{"positions": "rope", "schedule": "cos", "train_tokens": 393800000, "max_steps": 6009}
Each number is 500 + 50 x the weight over its row's rms, rounded and kept within 0 to 999. Layers, rows and columns count from 0. Numbers have three digits each. The size before them is the row's rms in percent of the matrix's.

# up: layer 3 MLP up, 256x96, rms 0.169, rows 138-177, columns 0-47
# down: layer 3 MLP down (transposed), 256x96, rms 0.165, rows 138-177, columns 0-47
# gate: layer 3 MLP gate, 256x96, rms 0.19, rows 139-178, columns 0-47
up138 087:518458583478489554555526437569587469431496501540497472501522558562501575502468544598479508499547578487526486607525587442565448534420494508467606
down138 073:518390441483613485484549569403518446530544538478475535476574462431548540522510500492569527516459465540497445449502530568534477418512417429572529
gate139 100:467506554442467485499564570512460532508421501507493526429512495514486546478482431546366504437473512535422472514617590568441549447416497483591447
up139 099:380476487460494474468530555505421515578442493522592529417570533497502495496519532553417519376492484475527424524585488589477573365445474504536475
down139 088:475452428525553485489564516538411381567464501478535557579416478534522479504477383459544539414513458485516487525506498397450490474504566540481436
gate140 146:477521479487479471557409575621512611607515431556572472589510509496554478503486482448466493484497493415469553560488466462468575535466551445490507
up140 125:477528545485499488548379549581474549507462465519515434457426545551518462466436522461456418469451585390432582599511476520498480520456483477557573
down140 106:502474525501473537488733469400487415456516556525488500484520526482515509519493494481521543538499472560557441447506543535533464514513514507484441
gate141 099:488584424400437426532524534472498491558424499548439460477475443506476555424435524496431476467381573519472511515523458551501483443384499517540422
up141 101:480427410473518522481552517417444528564577518540574425544543478529565548536596581500515536567503516435512531584487586479533518530529497396515545
down141 101:443542508408491545526392497502503603515500485497541492535566509521493518494545519615536581487446511450491381488488494498528461552496436556495590
gate142 096:481476509614445538625490420533509503521485517556532496493542572469475510506503429525492497493455459488464469530528453527595427547476542549419450
up142 098:524487346440537426467541516463463507514518610512575513416483552405422502445524509530432605483546596448474499541525520513477592472517430432541451
down142 100:509454503537507593501461596456528406515480507471545458511537514476438480557466491447523421456467582555489482523495469555553454484507463637505454
gate143 095:515541557473433559564523573530400533602517524555524426463520507472430508469629546484545499533386548532547551559527406478543412505466471474484479
up143 100:448488586500436446431484523444512499485548539559422523486557451506497453455630458453539543521468392486477546555388584472532566525564433539448485
down143 107:494503495517499470479547508463464460542493520444438460528549470527527603524523486453432386567517507481453470527480416526487563462518482521520365
gate144 096:528542510425374585474585523552496551542485489511467559475518580551563542405489504505538489440535501482512514471554397494600502550482494497551498
up144 105:610509495474372633531525525458549506606544468501496514475538512536511490466612439525537510545537465636422509472566476547594485633453537501523515
down144 093:465440505499636478542421499486470376457589496415465458522472501563489437585515526458479537400467509418552427491505459463453517422506427525547418
gate145 103:503572522515460498568486477498477537525450519565416505573436428485497483479597552550488559491400556507511549589451425473600490512419472477455573
up145 097:421455519507491510526531574626442500498559542485511498460546536471477504456476529444536535564503497505397466442515569542494513647588464523553480
down145 103:439487536504542508564346488511466554600443437490442610454478503526459497549527532488494505527588580558449475544453481498503500582442504503544488
gate146 097:490499533566450468368499567431381505399484527483494489489507529496535526396458476525432488565487458494442584469554582506531499459511526544575519
up146 115:547494553490488483554493481533467517524417543585453397470500520462466420515473460534478547600490584494465449590521412500500411532427583479488509
down146 114:514514531548465532422531545419440624476494509472554442489480421494637412425524472518433535500533486491461599565497500495442526373596572578467531
gate147 090:545445497471526489460535638454507502458472503544467500531467603448478520418534470470529488481541523482483466437536569524434620541458469471551582
up147 094:551477500451561467498504464516522506449377466481538497502516502492531498437524468439454584559570503395461485471513559459470515546549417507512518
down147 091:585466406508496518577484386460504545504471506507491528516396485479479540563492461497430512528517557460524497527515474457554514533505494451545503
gate148 102:506521549579416457452593550438559489557454474499591392503491500423512565538526551583488536510527458499556488476591515426458596492500514480373314
up148 106:382431458484562513490426428507471539419500536468498560513550511505515430444491516503567505559547487537489443462400474468523403489537474558547624
down148 102:466495495563436436493621569417519484455466517477598403497440570548472524540452511517463528526447499552505471502562442504528463497587450479511470
gate149 094:497458665537440546474479544515493499515462451454479476474409511421437598477492539498463518492536607542482468563493529501417496475489437450423435
up149 097:335499474549425531547475608465516495501453390530481448538527484503540512521493577495429478459534577437475549533469521478447598442517493409490502
down149 097:472588512385573537567596528565582425538478531500513522458449548597504548508487497555526525476520441424437554473488496519467550497513411500545501
gate150 136:429490506507444589461481453559453523472409555472469541470510570568483457432548452528613498530554537595489549575463453401601495536486453564486515
up150 125:473541552548429541487393539568524606527525554505544502553494525533474406489521422479516441472547505559448582528499435501529505579461472486458570
down150 098:552447487492558413533582464419522462494515496521512488518469459447518545543441519517430517493458487489538421479551519550455516410516527471535411
gate151 105:500517571498407387467504558506514463521432421494511471441502532574485556469514533441423495492512454509512514486564594547527451457481470456461510
up151 097:445559479517506520538499483538408529506601507463561517384491461579451532473490488494558578475588506437457508502498487511530497424502563532554517
down151 100:490546476549529501621528422483394502427520525499469549453395535481476402365404503537434522451519567467516487521450513495537480527590556508447523
gate152 091:451534494492548503471476520455532509587557507564473461583430604491499522465461412497488558496530492541488540430500528419527426484491443307463523
up152 100:472444552427503468435529554485480523524631469505516430576505526489560518554504554447530428459464465624433495537531514444550497540436475436405464
down152 095:437499554524544460524529452434638465536551453544594479477476518533574560545423497514482510420496471546528496499501418450480482523452475501481427
gate153 101:495554407413479473518501596530564458535515537566534515519528509492413507512527576474529483521453494555503519479484493541522511491462350432491525
up153 108:472544444379458596490533431460571536484398576546506549554516483509543548440415548538528567462502478585451467488476511504478532556475610506482519
down153 110:481479474523460557538439526564502500505471545549563603578537406544487516475571568505504528504541376471492421549505529594524418465568454539552532
gate154 082:587460476507451467432486557545546486466414520507459497584497516534420487501495455548445508538435455399485387518573541471465550516594472518494478
up154 087:492464467524476528472495499470460535465489490516478534502575480441522462542428499561610520533379532404491443412571560458422483535578406454588525
down154 087:460509475502484537534467608545488390638566442514482532511492378664462492529528505448573437487480584489488583500434460567594476434467525550473461
gate155 108:532482536477493373515522449491559533585543538564465554434498436585447409493528484510530496514524531494560612531447551572639525464455411504475469
up155 104:465471556495573482472497551500564473415461527405487484540480443459516493497369469571518477482439501430527493524469438454492414490465489472455569
down155 111:526596421407491450465506513506412438485510516433490386471493470532487524512595495540528536518501479495514534459521483502480582427493510530487502
gate156 104:468534507439496562515513593465469441487521496568487460537385478473534518522446605441478595509544488611396462478502606559605437542417520520565514
up156 103:448495525487426535522588510463475571518581529510464447471518567501533555503643419496496492513492450509505413474476447549562547509493500395476417
down156 111:501520571448533490520350517549460565483481514502492537512519550436476517573669496522488481552443496557569486477479506607541495510524532445487475
gate157 115:522489531537548473633451458573558467543474475507514504476419493577450465454551522408443451488414555499374574575476460517537452518443378523488540
up157 122:523472476476554415508454443577480431478450559533559499489489513540430430494533484458470465425402558413451511598538425507506463483446464604542587
down157 095:501509475464418494445595521410445458472605505461511573551596497436488550537502524569507535533546465542558415446501498469507532550568580513479412
gate158 084:394494494452526399498512520555450530583475422528473449550479555531620539505428455490499437565455506491462491437514495510468515587477463387555469
up158 092:514543533580526562538482485460498478576446595494571516500480487529448501519609513467494506409491439561415450495470491514559539443533454498451535
down158 090:486554478599549507575490519456555554527537431513482414445445482458520492523474509569522432502520533541440487531453436537538385482500523503476546
gate159 094:523519458452439448464521528499490515496480563474483484509510533525413539423621524475423454570507541558490485570434528517455588504518388472420416
up159 099:438492535513513473524515526471416540509598526490406499539475506486539478543496546486581526538516523576518534527416587481554504433467450471565455
down159 098:434476428422553499527412484574438522509495496455576472441494593580517494605470533488555491477531460531435571491469557476429541484531514422486447
gate160 093:439529524542456425488467494538485508519555432554512453556527499505464592432511510473572454518567504505520501521544527541571461564588424406536543
up160 091:575437497496467536451551442478539495516521447515470475542433479447478466474531606537621555549546474492526499351432495445532482528527461504541536
down160 098:505422482476405519477503480427567508534414513594482540436508401399438472509491518536666513509527406509543466447531464522513461527495476546559542
gate161 098:571550499547481492550525487482486499519586539395499548418424513434483445465585429413443481604456541550411531491511487493523478492500492507505497
up161 101:456503529535587528500473461469576457499592447547550433529587568481430595483530563433442519462474508561482516446494509562487514531525484515482440
down161 102:574495477530529441529507506502496543514476495526505505387473482560344437552515507498534538484457484509407505508438488453434539536494436479479514
gate162 070:505510527533577558516474473470548522461516532532501545472476441454545544504493483468479467531614546498522575521442547411400521570406602473496466
up162 080:545549435506546481552503512476523483497504443511472495611465476562383555567618494560462508577488594442541496494509568489552570509486475474482519
down162 079:543507542426575495581533481498577536471510486425492486506464395399525525462580490409480524463433497438487410482548492612588555426525470486509512
gate163 098:527545607522451496527451573555485521465447468526532535513432505516477467446490552404424494581558485577401581508480490573460519532454489496579488
up163 092:460546537546475539514621435479523513514531506551433420390463532479488559477494410588531523477428577543561467564484391533634478538378504388503517
down163 101:531488548498446503548367488563420461464471498551515399501463483482444607499476555414467515561505430502469480547538584585509474480480460486589498
gate164 098:459518389451457474458541539567492476539502485485463538386368378475448578423498607538493519505454476530459476530497565519551566484481417497496441
up164 098:473452590563475504534507533509407533548489473526447452543484618502544453523540399494537600486595534462522476427553430557490480525527547549461551
down164 090:452436567559443515521559566440564493540471560487545438543471579562479429520540503491443477492527582429518443481530450430522453557461564508516501
gate165 052:599538523447545514503445452466533528471454510511607553500421546493397540547565490498485513444526470625421489450490459595501490547602580478511489
up165 056:403517471546490415583500574553499484493506523562489629467517595540510490499491596553512539524551475539478525496485533515631566481463535550513541
down165 051:446497553458493495553471522426501409517527451428382424577420462436489467480465474496518525508540532447550527403553496552579496477498549513605416
gate166 073:504550482524462610491452453433483498503431497539452479493430565445482491483471436474387565431569412414517461493415510530524552509500573466511421
up166 083:474539557455557518438479516518483552520449499536398495582520456541490536492492605561507532482517430479542539527446376472479399608523603530427551
down166 083:509537492467501508568655424496522519486575452499560531503526491558470506495500476496441560444508518552543551532458564501453537479515539436361513
gate167 087:468552515382574559496481414509525500506533579576369485518562518524523528548508412384511465589471549470497485528418555458506450542562478449493543
up167 092:440511479463564457574510456498595533532442539661425521555538536464523463532472464499589490536472588521471515494477597570528475543546488385501559
down167 098:604514473414505568477545396495411430420495539432495558537480492495458437554455404578482514504508485454560434550489537496452526538550529440466631
gate168 098:483548546494532522488534526545584516551519487461389525518463497484447552576506532383515481476561522601515547485480576515429493577511550492436465
up168 092:592480501503475462541543539526597511522553552438534429517534516524573522523653461522441383504475567494414433465484469434469592527481467485469439
down168 100:512560571461473512523352477523474547484578494472508434567609573385487467434583499484498393552496515435448454521478507490558476473482538480424419
gate169 109:523544578495481527519461519484520554502549601556513478524397526510488502559517454542399495465461496596456496496467470624544417500479560465459555
up169 098:520524488468535389500427494584491576517535572442503514691461534462456537493492532510482452412503576496589449521465483506472446470511582435406554
down169 106:479440366523530426425540405489475574443591440502386510568593526421528484489517591518577531494585502511623517551497532526493487477531501461500459
gate170 113:440533516454528510531445529531514556473486440550510452464478461625496488446507493444470487578463538469512566551513501527499424543411431441462409
up170 106:504503521526454542533450469578408491524589472541531541555493605496492539530533539557567515489526479474591518534594362426494520498582531505537574
down170 111:527391473518497500484605568413493485588488603494442516483422566486440522472434510486502534539530542510624482527494396530527474514527469561545559
gate171 116:527521491622478514547486479523538518569405537525435523455441526525479440459507548403395443452393610423477589524461454507423553512487449542454568
up171 125:542517501443507486457591563501471464502547511493512469562555472480527590518539466503578586546580400581544416410538528551564552545483597480539432
down171 098:463512541539451483526293485516522474521455511475508516471440517549506437491421519408453465453415577448462614510478465515513492484490450489514582
gate172 094:469527505537456464517448427511553490642525583539441501471473456493366469451489549547455546593554497491443533554481556539528425494526565488472541
up172 093:462459591551443521481495577529490542460495491394512476480462461455447488536573458450498481544399452489463472456579417469501426477474528506507509
down172 097:514571517479543521460357559566433561571434480525484453512493409665576508458523495498512450439475487495463606447518513503471456526557428534475460
gate173 083:425546493578395417448517517530482524458505485462420488458422415543552572469530524493529483543517457489494546492578499433398505481519555414475487
up173 089:517533514476476481507519554517495509508461511502559481565567427491558435406574449414454445534490530531520497554486480535599491594453522584424524
down173 096:461450499548492535488434512548504398541556554498434463503583564518493493463493495533423437473504574527465539519412454528547519616546403573554468
gate174 099:416594491486464483543468552513572478556532568585513487401410465576453509432552435480470570528457510574529564426596505448477471428403464524466479
up174 097:566543494538552594469525473521576434469445463395425557542594579449519461566549546478484483463514470421505583508466474546543513584505514460502490
down174 087:474523557482432531484406567466542552504444565525508481533466506484441451501480560452477494548496527487537483472569470515573469383469540519512411
gate175 089:520502449460489395554535570472593473455476437447444421517437499535501557583558489535475500543510562489507570525536612412550450512507497486466518
up175 097:494534524396473549535536540413450534451494486526419533481498457435492440480446513476518489455548546473509532440369372552512568498436490447579466
down175 096:557472527412549424555394440482507413508476457551506459423443490402477600432463500474562430498478447516484441474464521600460478535511446513499486
gate176 106:405459445586506521473511523532528464599490603526552566531504505515378558433475493516484453615537474471481494469574549462560503490486411511366447
up176 100:517491502494519456474447536532523470442462434480525550477475547482557477497549547580452498465530451544489579533602532467496389450432445509520529
down176 108:557551511370565459474467474547510591528569535375526416498486587477421486536553517474453501459466571468436554511416487456499508478439608557558425
gate177 106:412553530459515498452410435540467502623579487480490456521415475586513534424416494434476471411579494439553515559539564490482447523567556556514590
up177 111:485594533457474577533457561520405554570557510460403466541387442533526544461500478466569500556566512502476482510502442446523486542429532432391535
down177 092:516402453511471402545631539435514371497438473521545448459615469509451536487441501534455546464426466543551543469481449515520520411525396516509427
gate178 109:513499529487536486480432417626481560565522500580510487498476519500437524503507614481560541471482491433558549601478511532471473529407598538578487